Part of a small language model's weights.
Size: 21 layers, 8 heads of 64, MLP 3072 tanh GELU, 97.2M parameters.
Architecture: learned positions, biases, untied embeddings.
Training: a variant of SOAP for these matrices, 738M tokens.
Each number is 128 + 32 x the weight over its row's rms, rounded and kept within 0 to 255. Layers, rows and columns count from 0. The size above them is the row's rms in percent of the matrix's.

# layer 12 MLP up, 3072x512, rms 0.119, rows 995-1047, columns 448-511
size [102 115 104  96 112  96 102 103  95 100  97  97 101  93  91 123  99  98  94  92 107 104 112  94  96  93  94  95 101 106 105 114  99 100 106 103 106 100  95 100  92  99  98  94  94 106  96  97  90  99 111  97  94]
[[ 36 132 185 134  91 111 137 113 116  93 156 166  89  66 130 139 124 137 118 160 161 105 156 125 126 141 133 132 113 133 162  61  72 123  89 100 136  78 178 135 152 150 112 113 104 126 112  98 163 164 128  94 169 178 143  78 150 150 141 138 189 151 143 100]
 [126 143 101 162 152 150 122  69  70  88 132 106 187 144 155 115  96 169 135 138 147 105 132  71 105  99 101 115 136 117 171  95 175 157 155 173 125 119 160 161 129 120 109 152 133 150  98 151 154  78 119  83 180 153 169 152 155 115  97 147 105 114 106 120]
 [ 99  73 161  89 163 158 162 123  75 129  61 129 118 101 134 156  98  99 151  93  88 162  71  96 163 149 145 166  54 157 142 168 130 121 128 150 163 162 151  86 111 183 111 157 173 125  48 150 161 162 142 105 123 154 155 173 169 100 172 128  92 111 107 119]
 [ 95 154 132 122 115 157 117  86  58 129 155  86 135  93 101 170 108 210  93 149 152 127 109 130 145 121 133 164 131  63 110 137  97  70 143 161 121 126 135 129 126 139 114 147 112 124  62 186 182  85  95 108 142 155 133 163  99  93 126  71 120  84 148 169]
 [ 75 134 102 125 202 111  62 154  44 101 110 125 166  94 161 178 105  93 129 145 144  83 104 161 113  90 170 144 107 105 111 123 115  90 132 106 159 110 103 148 117 100  96 100 147 148 124 103 149  80 175  93 130 166 184 154 170 158  69 176 174 116 119 115]
 [134 131 158 127  53 178 142 161 163 148  87 196 147 125 201 116 163 141 155 156 135 148 125 158 145 105 126 172 117 144 191 133 122 200 109 124 125  97 211 172 111 151  95  46  21 131 133 133  86 173 122 141 140 153  71 161 121 133 154 141 153  85 140 151]
 [104 166 148 154 119 145 145 141 130 212 133 128 121 154 171 129 118 174 143 161  71 129 132 125  97 110 137 103 159 106 118 125  97 112 117  90 110 131 127 145  84 171 102 123  67 114 157 145 124 196 102 114 168  89 111 141 154 159 152 111 188 121  83 191]
 [139 170  81  98 143  65  77 182  92 154  66 119  58 108 194 137 119 195 111 144 147 145 166 154 104 163 106 140 109 134 116 125 134 126 103 110 133 194 131 119 110 122  83 104  57 160 140 212 161 121 181  70  99 171 164  98  97 111 160 100  75 168 137 117]
 [125 114  96 113 129 140 118 127 139 168 132  91 163 149  92 113 134  89 121 129 212 103 189 164 162 112 188 132 181 154 135 186 130 191 151 116 125 121 132  88  85 111 149 163 139 110 117 120 170 193 150  67 105 112 129  93 170  89 106 149 122  89 125 106]
 [155 143 147 112 162 155 123 113 147 125  79 121 117 141  99 128 140 103  98 141 141 126  92 138  91 125 108 116 126 109  97 110 172 206 168  68  94  75  90 124  93 124 149 166  84 165 158 120 131 123 113  91 122 111 181 174 152 144  66 129  88 195 201 114]
 [141 110 101 100  89 158  70 125 168 153 158 111 133 133  92  72 113 151 152  96 149 138 131 135 111  91 171 105 145 106 142  76 143 101 166 121 124 111 136  42  93 122 133 123 129  77  65 159  52 171 126 122 149 109  73 133 116  94 138 116 160 101 129 136]
 [133 215  88 119 159 165 146 142 132 135 140 140 101 144 125 103 107  90 134 131  95 162 167 106 117 175 120 101  89 139 125  87 116 114 140 138 215  98 100 131 142 199 140 131 180 135 137 127 110 155 106 140 134 152 132 131 149 172 126 122 116 112 136 158]
 [ 95 134 166 156 171 135 140 146 124  61 104  98 131 109 156 132 126 103 122 198 170 178 113 131 141 106 163  58 165 104 151 112 111 136 142 135 184 161 174  96 114 119 207 134  90 178 202 126  63 143 162  92  85 149 107 145 158 104 162 149 105  76 148 132]
 [170 106 145 147 146 158 128 205 123 113 123 133 144  89 148  67 185 158 174 124 191 144 103 165 141 119  67 190 123 120 139  89 158 102 146 124 131 123 175 128 136  83 161  92 179 110 133 161 111  94  49 131 149 153  71 146 162 123 121  80 208 113 111 185]
 [112 135 152  89 152 132 145 155 116 108 158 133 192  46 146 184 191  89  95 186 190 163 132 159 147 136 144 147 143 172 100 104 114 119 176 142 144 141 125 162  82 126 136 125 140 130 138 169  53 154 143 103 181  69 156 146 137 131  70 153 136  82 147  69]
 [174 128 123 145 146 140 103 193 123 146 167 145 105 124 192  71 155  88 155 167 120 121  92 115 108 135 104 155 126 125 144  84  66 148 107 131  91 154  95 123 164 103 119 140 143 114  90 116 113 107  52 153 157  98 137 121 124 169 169 131 144 135 101 121]
 [ 96   2 114 141 129 162 144 152 115 146 154 143  90 128  91 123 133 141 124 116 102  95 108 130 143 139 138 113 112  81 121  99 120 122 156 199 104 167 217 122  95 133 113 126 169 140  68 115 170 132 109 145 158 115 161  98  32 109 140 164 119 121 137 130]
 [150 143  54 114 124 149 183 145  82 176 122 156 128 134 143 113 151 127 180 100 146 137 120 157 123 174 171 170 177  70 123  89  64 169 117 159 130  87 171 110 154 113 117  91 188 128 178 136  75 135  98 135  55 102 170 123 110 137 129 121 171 149 151  99]
 [136 178  93 150 129 157  87 135 138 134 169  58 136  14 132 135 145 176 128 164 122  64 130 122 123  77 103 146 119  96  77 106 133 181  67 133 187 130 124 111 130 143 158 122 111 162 111  82 125 154 100 152 146  96 167 156 152 136  87 119 120 197 122 126]
 [146 185 127 170 126 158 126 165  96 118 123 102 184 100 158 145 140 127 102  86 151 164 110  91 148 159  84 145 109 117 138  92  71 168 198 139 142 130 183 136 148  94 127 115 162 133 160 102 103 132 178  70 104 142  85 140 136 129 148 138  81 201 192  51]
 [194 132  83 106 167 130 144 136 138 143 107  58  94 115 128  91 161 115 130 127  80  55  59 171 124 100 155 141 124 116 148 143 103 114 127 139 127 164 115 148 136  72 117 170  68 144 101 122 151 156 130 100 142 131 103 112 133 127 125 138 167  96 120  93]
 [ 94 102 122 104 130 195  97 169 100  79 134 120 104  85 117 108 102  68 150 145 105 104  67 145 120 189 121 172  70 150 130 120 169 115 113 120 155 159 117  70 115 112  92 126 124 133 145 170  82 103 157 130 139 139 131 118 171 171 199 142 137 100 118 179]
 [169 110 144 125 126 127 140 128 115 118 172 121 137 120 202 142  97 130 140 128 114 100 115 107 255 166  85  68 131  67 123 115 126 129 168 128 146 123 120 110 155 146 172 145  35 100  92 131 127 137 131 147 124  88 146 161 180 118  87 101 190 129  35 107]
 [ 66 154 140 102 153 145 103 158 153  88 119 118 140 165 144 131  80 166 112 175  68 112 106 157 161 158 107 111 118 130 123 132 157  75 107 128 125  99 111 202 121 183 151 124  78 132 176 167  96 161  79  90 110 130  55 189  87 130  88 117 130  86 140 173]
 [100 113 149 131 105 149 122  92 106 120 157 127 124 186 150 152  83 115  87 102 144 109 116 122 157 100 151  91  99 172 156 145 158  72 159 152 154 167 111  65 123 144 152 140 157  98 141 132 123 153 178 114  99 194 101 143  92 117 132 111 173  39  87  95]
 [125 109 135 118 171 122 121  94 101 156 111 169 144 142 133 149 170 164  91  91 125 149 129 139 139 148 167 129 166 106 129 131 179 163 101 126 212 149 105  69 122 106  59 115 151 120 129 102 142 150 125  91  53  95  93  84 129 170 202  57 122 184 172 115]
 [118 159 124 143 162 140 122 129 158  54 113 137 148 148 109 103 160 117 178 172  69  84 153 176 116 100 103 209 122 129  98 145 135 135 113 166 212 147 133 152 121 126 135 163 163 141 134 106 101 150 155 125 170 131 103 143 165  96 114 117 153 126 187  65]
 [163  81 176 148 111 171  97 163 105 110 124  83 114 129 112 116 136 160  75 149 164 122 116 133  96 131 102 103  91 139 100 112 116 102 135 200 188 117 124 157 108 122 104 121 101  78  90 153 169 188 111 149 197  51  95 171 143 166 145  96  85 174 118 125]
 [130 149 121 138 147  96 152 158 145 153 124 135 218 105 119 143 153 152 128  88 147 130 134  70  90  78  88 158 104 136 173  99 123 129 128 130 140 132 148 128 162 147 161 150 138 142 169 156 164  74 108 162 163  63 118 192 155 126  65 146 136  98 139 145]
 [ 95 102 168 126 175  92 165 115 142 162 118 143 152 142  88 117 146 131 157 102 174 191 139 140 117  82 102 119 156 106 100  77  58 127 112 120 175 127  93  53 162 146 149 148  97  96 149 116 139 130 102 186 160 112 137 132 172 151  93  90 106 112 131 125]
 [111  72 188 156 147 138 158 101 124 152 188 137 111  49 102  45  69 153  51 102 210 113 130 116 126 134 159 161 123 208 104 124 130 118 132 122 154 139  89 126  76 169 122 171 131 106 117 174 134  78 143 146 148 171 141 144 123 122 144 118 117 132 125 117]
 [124  95 110 131 134 103  74 123 158 161  82 115 101 129 173 177 149 105 130 198 124 141  97 151 136 131 176 192 134 159  95 170 143 165  87 196 155 135 158  88  90 163 192 143 118 134 108 170 124 210 143 108 119 127 151  99 163 115  87  76  75  47  86 132]
 [127 104 140 175 118 147 119 135  98 115  90 107 144 128 111 116 152 146 131 172 121 114  82 135 174 141 171 127 148 142 108 146 171 173 198 103 109  54 115 193 120 131 139  82 121 113 151 150 167  95 144 121 132 102 142  81 108 149  59 135 116 141  82 106]
 [ 97 138 115 148 145 114 102 131  83  95 122 151 172 158 213 137 103 128  89 132 106 143  82  83  68 145 135 101 109 103 162 141 100 101  96 114 129 156 140 104 171 121 100 127 133 129  84 152 159 156 116 179 158 119 114 154 158 167 158 103  67 146 125 127]
 [154 120  95 125  71 109 141 142 114 174  76 128 105 124 126 159 147 121 100 153 127 125 154 128 165 125  84 113 111 164  97 140  89 161 105 110 176 152 122 171 108 140 156  85 130 158 131 131 193 140 130 152 160  69 138 174 149 118 167 141 141 139 155 114]
 [ 90  96 146 132 129 167 153  92 134  96 159 156  86  92 149  57  74 190 145 114 102 192  95 182 116 134 106  53 120 153 150 141 101 177  84 112 148 141 143 112 126 118 131 106 170  66  89 131  89 167 131 151 131 140 139 113 206 193 188 175  63 158 129 153]
 [142 108 133 114 151  81 143 159 188 149 199 157 144 134  86 130 162 149 103 109 119 128 107 156  90 157 113 133 133 143 100 163 172  97 105 154 144 138 152  95 106 125 168 103 134 176  66 122 163 102  79 159 195 154 107 158 128  74 164 129 123 110 114 130]
 [135 135 143 126 119 131 137 106  48  95 136 113 115 173  45  85 101 152  83 120 105  75 102 143 110 117 132 114 195 137 129 145 114 133 172 196 183 121 111 117 152 118  53 154  55  97  93 151 127 146 129 117 169 137 126 155 129 103 132 136 166 141  95 124]
 [127 165 110 158 109  77 154 114 113 149 144 119 133 136 143 180 171  96  65 142 147 135 158 125 172 206 125 181 118 142 150 103 128  81 115 128 110 152 109 107 170 140 171 141 139 131 137 114 193 140 135 108  87 217 188 112 205  90 138 122 107 114 112 154]
 [ 99 146 163 111 157 119 120 117 156 157  90 174 152 161  31 144 120 138 135 114 154 152  65 153 122 102 137 139 109 106 135 123 134 128 125 143 167 145 159 143  97 104 141 124  85 191 186 111 116  98 121 142 155 165 106 151 175 201 159 104 166 141 197  76]
 [127 126 127 153 109  60 165 163 140 132 106 116 167 115 156 164 147 162  94 122 126 173 138 111 107 110 156  86  96 138 177 106 124 130  97  89 128 122 120 126 146 149 135 105 114 151 181 130 139 135 114 105 131 136 134 119 131 120  79 154 113 127 161  51]
 [181 121 122  95 133  70 112  86 134 164  92 140 133 151 167  89 129 137 163 143  92  77  64 134  93 106 178  88  80 164 147  99 120 139  96 124 149 146 118 101 147 148 148  88 147 112 117 159 146 160 175 162 149 139  99 167 176 132 146 182 153 157 127 144]
 [141 149 130 156 111  96 175 152 138 123 136  85 100 104 178 120 109 111 126 213 107 139 177 142 133 191 136 133  79 115 113 119 105 146 136 171 108 121 118 122 115 125 141 109 128 119 157 151  95 150 185  78 121 115 109 146 123 108  91 127 118 159 141 161]
 [152 143  77 139  96 154 169 216 146 143 113 156  84 168 112 154 173 157 190  95 151 146 121 143 150 121 167 124 118 155 165 155 185 151 153  79 143  98 129 137 134 155 123  80 156  72 119  94 141 115 116 123 121 122  87  79 150 134 145 106 131 137  99 161]
 [173 118 142 148  87 142  98  97 100 132 153 126 100  54 182 151  76 109  83 127 134  62 106 168 155 138  95 113 120 149 124 145 138 108 163 104 145 128 161  72 101 126 160 102 109 113 110 134 118 146 177 118 140 121  84 142 104 136  46 141 149 155 148 124]
 [120  95 183 132 127 110 122 135 111 153 143 135 108  91 171 125 159 129 136 153  75 152 141 149 145 140  99  88 107  98 172 101  99 121  88 135 104 144 143 128 106 111 117 175  80 129 153 102 101  56  62 109  99  94 177 138 119 155 164  88 168 130  95 168]
 [121  95  98  96 146 190 181 123 126 186 123 146 123 158 126 112  96  96 134 166 179 112 118 147  94 136 174 134 135 133 182  84 131  76  82 117 157 159 104  91  56  84  61 133 172 153 119 136 150 138 106 165 160  82  74 123 101 128 160 114 121 118 154 166]
 [129 167 135 121  96 152 103 109 145  54 133 121 151 151 137 167  68 141  76 134 115 192 125 116 157 148 109 172  97 146 110 209 118 136 155 197 134  96 122 137 185 130  81 171 105 128 167 122  76 111 155 154 197 161  95 134 175 118  96 153 164  63 121 153]
 [147  62 132 123 148 143 134 100 107 105 132 134 141 107 126 146 145 136 111  65  57 170  96 170 184 123 117 105  79 112 152 176 190 113 133 127  95 118  93 136 134 125 125 127 180 126 115 118 141 142  70  61 178  90  73 131 166  94 127  91 111  90 148 155]
 [ 94  94 112 110 210 108 148 107 107  95 120 131 141  90  86 160 147 141 107 147  51 115 103 178 127 161 171 107 191 162 120 187 137 193  99 141 135 151 141 122 107  50 100 158 136 138  94 209 169 101 164  80 134  79 108 144  87  93 177  74 128  84  47 113]
 [143 150 111 126 103 180  76 154 142 100 113 184  89 127 100  56  70 195  68 121 126 130 160 103 195 158 160 132  68 138 132  80 161 161 156 161 142 136  92  73 161 142 115 162 128 149  99 168  46 142 162  73  97 135 126  75 103 133 113 104 134 139 159 111]
 [136 118 158 102 103 133 190 174  98  82 197 173 130 143 193 136 199 149 108 142 114 164 191 104  91 115 115  61 103 124 179  63  71 172 167 119 158  94 120 151  67 151 111 184  88 119 100 101 142 107 101 137 136 125 147 185  65 157 132  96  99 166 114  89]
 [135 135 178  97 120  97 134 171 166 137 244 108 105 153 160 107 134 127 114 145 116 100  95  86 167 176 153 176  47 122 129 148 118 143 119 169 144 198  88 133 207 188  99 111 172 107 149 125 181 132 171 158 115 192 117 145 138 125 144 109 138  89 137 151]]
# layer 12 MLP down (transposed), 3072x512, rms 0.194, rows 995-1046, columns 448-511
size [104 105  98  94 109  96  91 103  94  97 104  97 102 100  94 105  94  92  99  97 105  97 110 100  90  95  97  97 100  99 109 116 102  93  96 101 102 101  92  92 100 103  93  97  99 105 100 102  97 104 107  97]
[[148 122 163 122 164  71 185 143 136 141  97 164 128 107  77 144 114 149 116 159  84 109 178 101 172 108 171 144 131 117 106 153 187 129 130 164 139 128 122 114 162  93  78 120 123 118 173 110 138 103 114 152 137 119  99 118 105 153 114 128 149 144 115 129]
 [144 146  94 184 125 115 111 146 158 148 165 147 146 170 102 124 148  96 188 146 155 113 109 138 130 130 128  88 115  77 104  83 152 124 107 138 139  89  84 183 111 153 146 136 116  53 134 160 123 165  90 156 124 100 112 139 112  81 130 134  85 138 164 111]
 [128  99 125 153 124 173 102 121 210 114  53 114 167 137 137 141 105 141 156 135 117 183 127 144 131 202  80 131 159 171  86 155  99 183 135 154 128  94  88 121  67 119 173 115 179 156 143 119 117 128 113 160 159 131 145 105  65  96 157 105 100 118 139 139]
 [104 131 134 157 136 101 139 145 109  96  93 103  89 130  99 101 117  53 198 101 120 115 131  99 127 142 177 151 121 142 158 120 137 143 100 108 166 183  68 106  98 129  89  88 118 132 121 129 167 114 188 132  79 185 181 105 132 164 133 179 129 133 181  91]
 [123  77 122 153 115 102 107 166 121 147 148 180 159  98 117 111 133 129 139 172 132  29 114 122 116 137  58 104 113 173 118 169  94 141 131 177 172  92 122 137 120 127 141 171  94 140 117 177 144 141  94 134 126 162 172 143 138  91 106 101 129 110 138 131]
 [127  98 160  71 110 156 136 116 173  78 142 139  91 129  98 136 190 129 148  94 116 113  83 169 113 139 119  89 122 128 145 156 140 141 144 134 154 178 141  99 115 130 144 116 139  89 110 169 148 176  44 126 157  92  90 132 115 101 102  77 117 135 159 108]
 [119 126 140 127 107 124 129  64 170 130 100 172  74  85 162 145 134 134 145 129 135 111 148 100 153 127 109 135 121 124 189 117 170  98 108 214  82 124 201 166 118 123 213 130 158 144 122 209  43 184 120  86 112 108 132 210 116 109  86 133  62 148  58 119]
 [126  79 115 101 130 156 142 131 152 135 105 143 171 127 125 138  96 181 143 200  83  98  96 123 130 132 149 122  97 122 168 134  90 141 128 155 165 120 118 102 150 162 100 114 175  86 186  64 142 122 208  79 123 135  84 125 118  74 103 128  96 132 173 144]
 [123 124 142 118 145  78 103 165 140 105  68  71 118 129 139 135 114 122 157  78 140 133 117 174  89 141 110 122  73 138 130 136 137 153 116 128 127 125 102 164  79 117 174 169 126 103 120 123 128 144 150 123 118  93 135 178 184 135 170 122 118  88  72 160]
 [155  82 118  84 147 173 144 133 139 132 141 151 100 163 131 117  75 147 177 103  96 147 163 121 121  95  79 143 152  85 123 125  99 104 119 154 140 139  86 152 136  96 137 114 154 104  29 156 136 115  97 108 161 143 103 106  55 136 108 122 168 117 108 167]
 [144 150 122 124 138 172  52 128 167 142 119  70 104 117  79 147 141  48 132 135 148 125  97 107 130 121 174 163  84 153  99 135 140 147 152 159 125 154 156 140 118 127  86 120 147 130 142 121 125  82 152 162 139 121 156 157 177 155 134 134  86 143 109 138]
 [155 127 143 114 107 113  73 109 129  90 160 153 146 133 119 154  78 108 128 138 136 160 109 151 110 144  86 111  98  89 146 153 133  99 102 146 137 149 105 136  88 132 106 175 178 162 103 176 115  81 173 128 115 142 161 136 126  84 121 111 129 162  56 147]
 [146 135 164 142 156 121  67 135  92 152 120 136 106  45 114 164 112 104  92  40 166 134 125 186 108 110 157 100  68 104 140 167 145 117 132 112 151 148 109 193 203 146 139  62 144 102 125  68 136 129 120 118 137  84 132 166 118 148 110 165 152  79  93 127]
 [144 125 123 143 161  71 125 120  95  71 105 202 123 130 116  93 169 146 159 166 165 152 166 134 120 108 146 146 135 114  97  78 111 159 185 101 104 113 113  87 150 122 189  99 144 114 106 109 147 117 106 136  97 111 134 186 180 114 104 186 110  97 155 154]
 [110 119 139 138  44 113 137 126 122 104 125  95  99 106 174 130 113 160 124 168 172 151 123 122  83 112 113 167 108  93 120 209 143  83 127 113  83 126 137 180  62 148 147 126 148 152 139 121  91  67  86 152 190 147 112 156 106  85 156 141 149 144 123 129]
 [ 99 112  97 165 123 128 107 150  94 129 164 129 158 142 128 123  89 121 115 147 157 147 128 109 104 199 132 111 173 180  85 166 125  73 117 125 154  94 146 152 182  91 119 154 119 176 126 128 151 133 122 147 148 151 181  90 163  83 157 101 106 113 130 155]
 [139 243 127 123 133 118 173 126 179  97 127 136 141  90 105 104 121 129 154 105 138 126 108  90 175  96  62  76 195 139 122 168 111 122  69 104 147  77 115 108 101  80 126  99  71 142 190 148 121  53 161 141  81 131 115  96 125 181 139 145 114 205  87  97]
 [112 134 185 131  95 190 101  92 107  87 150  90 134 134 117 163 122 155  63 127 109  94 115 125 103 137  92  62 101 199 129 147 229 107 127 102 105 134 109 150  72 110 100 144  61 130 131 119 163  98 122 151 179 132  63  40 131 104 190 138 110  69 116  57]
 [182  99 131 114 115 161 139 195 131 164 135 108 109 121 118 101 167 126 151 117  77 113 137 158  77  65  36  95 140 131 135 157 168 139 118 112 141 130 131 151 133 127 133 146 133 114 166  96 121 112 237 152  89 164 101 149 215  86 134 124 132 155 154 121]
 [108 133  76  63  99  94 116 172 126 133 153  44  93  84 149 183  86 103 148 137 134  85  60  86 168  53 167 161  89 133 129 126 123 204 150 141 113 154 106 151  86 116  68 154 103 129 117 130  89 190 140 110 165 104 127 105  88  62 175 111 162  88 142 116]
 [179 156  86 125 102 121 107  90  98  98  93  98  59  68 132 140 109  89 153  61 102 128  91 148 124  79 112 101  76 166 146 127 155  98 111 140 129 122 118 145 124 131 125 132  75 120  91 112 143 142  39 132  89  74 106 121 197 100 115 110 110 114 134 111]
 [151 138 103 111 131 106  44 122 122 162 168 144  77  72 129 150 119 172 153 151 137 161 138  97 230 164 136 149 141 156 121  77  92 188 121 124 151 179  85 137  76 156  84 141 113 205 123 117 114 190 131 147 159 147 173 125  69 106 117 148 113  81 144 124]
 [115 125 173 173  97 133 129 108 119 133 161 103  81 188 124  46 153  41 163 115 122 173  81 112 181 165 200  92 118 165 155 105 147  83 124 136 146  91 110 178 114 144  73 143 128 145 105  93  97  97 132 120 127  88 100 108 188 155 155 104 147 101  81 100]
 [133  94  95 114 105  96 141 130 112 190 140 117 140 119 107  92 114 133 154  67  87 136 177 193 147 142 176  98 122 170  91 131 126 153 172 132 176  86  91 136 128  96 120 177 135 182  98  97 195  71 150  94  93 140 132 146 172 115  99  92 110 107 109 172]
 [154 148 100 138 110  84 143 148 140  96 135 119 162 120 112 156  96 122 221 112  96 137 140 141 149 168 150 115 110 121  58 164 143 120 109 102 117 146 116 149  78 158 152  97  68 138 116 110  80  85 102  89 182 155 111  70 123 146  72 112 117 171 140 121]
 [143 134  79 125  75 136 140  75 114 112  92  71 124  98 121 107 112 127 151 102 193 105 127 114 143 116 115 143 139 125 137 116  91  73 227  56 108  99 134 188 161 185 147 182 120  84 157 150  87 139 102 134 159 157 134  85 124  79  68 100 101 116  86 139]
 [106 133  96  80  94 132 174 106 125 120  77  78 119 123 121 132 138 133 129  85 126 116 130 150 141 105  43  97 132  66 129 152 213 142 116  96 127 148 198  95 127  72 142 151 150 151 143 122 120  92 165 169 171 135  97 126 165 114 108 162 104 130 172  95]
 [127  76  78 167  96 156  74 114 146  81 116 142 157  98 144 163 162 142 139 139 122 141 132 126  98 104 167 119 131 120 196 136  97 140  90  99  97 134 155 204 163 137 162 144 160 180 162 116 153 145 122 122 176 142 191 121 119 131 138  94 128 132 160  80]
 [ 47  78 105 104 111 115 116 131 154 132 104 205 148 109 140 111 110  98 140  89 107 135 139 110  91 135  50 174 139 168 136 114 191 123 186 139 123 107 160 108 150  90 120 156 106 134 165 106 158 154 142 110 128 148 108 132 120 128 177 151  80 139 199  72]
 [129 149 122  87 137  80 134 167 191 160 182 168 107  91  74 127 130  68 130  54 147 219 121 104 135 142 233 168 129 105 133 137 114  61  51 119 160 114 182 121 159  85 133 130 132 109  73  95 185 153 138 151 105 125  81 109 111 130 132  58 139  96 165 139]
 [146 188 124 159 151  58  98 122 107  87 146 182 122 158 135 104 114 188 108 177 126 158 139 124 137 161  81 129  94  94 160 121 112 105 150 118 182 110 107 109 157 136 166 144 132 107 180 119 106  77  93 160 153 109 159 119  93 128  73 106 126 150 147 122]
 [106  93 115  77 105 133 140 132 124 158 116  64  97 117  79 183 172  59 149 152  58 140 153 187  39 123 110 157 129 146  78 130 138 134  86 151 102 122 142  85 205  93 156  71 144 145 113  72 160 187 102 164 165 135 128 134 142  72 124 104 100  89  86  69]
 [ 61 173 177 147 197 117  32  93 119 104 121 129 136 115 123 154 155 118  87 132 140 129 134 178 124 143 151 136 109 141 109 114  71 142 146  85 124 123 143 118 127 125 170 182 149 106 127 127 135 174 106 112 132 123 123 149 107 111 151 107  92 123 162 137]
 [ 78 132 132 130 119 142 133 121 146 117 128 122 119 142 111 115 149 111 176 127 146 138 104 164 101  71 165 138 134 194 152 117 164 133 105  49 178  76 136 132 131 162 101 124 143 153 131 147 125 133 129  81 109 120 103 135  88  99 129 135 157 138 147 102]
 [146 160 163 192 174 111 107 152 112 113 125 199  85 120 148 142 179 138  99 125 161 163 104 121 113 174  95  55 159 155 129 199 116 146 102 150 119  80  51 179 141 134 210 113 104 166  88  69 181 168 149 175 135  96 151 162 127 101 147  81 103  77 108 157]
 [127  89 157 181 136  56 116  89 134  96  88  92 119 103 146 113 137  78 139 154 160 187 120 132 107 143 121  53 136 172 175 156 100 114 142  87 113  86 149 156  83 165 132 133  76 128  76 154 162 119  74 172 126 206 156 119  68 179 140  89  79 141 159 154]
 [170  99 124 127 123 109  96 153 113 117  90 114 129 118 162 180 170 198 132  67  49 109  97  99 106 100 119  78 152 137 109 131  83 138 183  53 141 155  80  98 101 105 148 111  48 162 191 107 118 115 143 158 123 173 149 110  82  91  98 148  68 120 163 108]
 [135 160 111 139 105 184 137  78 154  83 134 181  71 106 130 105  83  91  97 126 166 114 164 161 192 150 148 105  69 117 110 102  84 132 127 107  80 167 121 168  56 127 118  80 113 172 152  87  73 127 105 154 170 108 113 127 135  74 131 106 169  94 102  66]
 [165 106  95  96 187  60 130 165 115  93 134 149 110 157  94 168 132  97 115 115 187 131 164 114  86 166 173 138  67 108 187  87 127 118 132 178 121 116  76 141  77 129 137  94 190 134 127  80 103 113 134 130 126 107 125 122 197 149 176 169 172 115 131 116]
 [ 75  93 174  97  55 155 198 191 124 151 159 104 138 118 161 108 148 109 145 141  85 158 166 126 128 139 139 153  93 151  70 144 124  98 167 109 134 153 165 116 149 107  98 121 137 109 172  31 104  97 126  82 141 123  77 118 160  83 142  93 150 121  72 174]
 [161  85 173  52 136 188 153 135 117 110 131 139 110 101 113 127  98 148 109 134 134 101 131 158 113 103  95 175 160 114  87 121 139  98 116 157 141 148 133 113  89  95 119 180 125 109 117 131 185  91 109 125 110 150 126 162 132 138 119 100  59  88  81 133]
 [173 131 163 100 107 173 149  89 109 110 100 170 193 144  68 125 185 142  66 112 168 102 121 131  92 129 147  91 150 140  74 109 119  83 125 139 116 147 156 119 176  77  73 158 135  96 158 135 152 172 149  93 101 153 123  45 161 162 137  61 120 175  90  94]
 [188 112 131 114 133 157  85 117 129 178 116 124  69 135 126  79 130 137 147 155 129  82 127 130 111 117 142  74 133 157  98 116  93 117 114 153 116 141 128 124 129  83  91 123  93 123 162 155 193 100 154  54 131 128 135 139 168  93 114 100 125 117  74 142]
 [135 153 126 148 116 174  90 180  58 118 188 115 143 100 128 111 124 121 179 112 157 117  99 128  80  53 144 176 149 128 139 114 188 117 129 144 105 103 155 102 139 159 152 184 131 131 124 160 109 158  98 156  97  78 144 210 107 121 101 134  54 117 145  83]
 [ 90 158 120 170 126 152 108 140 101 139 121 107 175 145 181  94 187 104 194  89 139 136 120 126 158 166  99 115 138 147 161 136  71  94 122 177 100 146 157 112 208 105 114 144 153  54  94  99 190 132 144 170 124 159 150 156  73  86  98  68  95 124 133 103]
 [166 157 149 134 100 115  90 124  89  84 128 148 141  68 143 111 156 120 104 137 115 139 112 131  76  83 140 133 116 171  89  50  45  91 165 141 134 135 102 149 115 137 109 151 132  98 119  71 110 118 129 132 162 114 143 139  95 135 126 170 126 105  83 188]
 [132 195 117 116  83 138 120  91 115 140 148 164 154  89 187  77 129 190 167 115 115 120 178 113 178  85 146  83 154 107  72  90 137 150 171 104 172 104 136 126 145  99  91 135 115 127 115  98 146 107 103 131 136 141 114  39 104  92 146 120 136 143 137 135]
 [ 64 112 131 109  91 146 133 128 108 183 137 118  91 108 146 166 146  86  71 144  91 121 126 180 164  77 101 166 162 121  81 127 154 189 148 112  78  67 112 126 138 123  41  83  91 133 186 166 165  94 109 137 100 109 134  63  97 111 165 159 121 157 130 108]
 [121 103 135  71 134  91 108 116 126 164  98 135  77 117 113 129 106 181 155 175  57 128  98 174 161 192 106  70 135 119 142  94 209 116 169 116 127 120 109  87 162 107  88 124  61  92 117 140 117 159 180 119 145 151 141 164 142 147 107  93 136 138 117 176]
 [146 223  96 112 182 122 117  76 117 149 124  97 201 165  74 155 191 166 103 106 118  83 149 126  55 126 144 101 163 140 130 132 141  98 133 119 142 182  76 132 117 137 137 135  80 136 161  73 106 153 178 138 129 203  98 142  67  74 156  87 142 127 133 151]
 [ 84 133  90 143 121 173 158 165 116  42  95 108  53 136 114 127 121 118 155 102  78 119 148 137 123  79 148 125 136 129 111  78 150  67 123 193  99  87  75 155  85 126 153 106 133 171  40 150  99 124 144 134 113 184 168 110 141 180 182 133 133 149 109  66]
 [109 151 154 109 136  91 145 183 136 158  66 196 145 134 106 113 119 141 178 106 150  31 127 174 124 125 175 122 151 107 105 109 120 116 131 149 126 155  96 148  88 139 123 127 114 199  56 178 133 157 128 127 132 111 168 128 107 174 155 114  96 136 140 102]]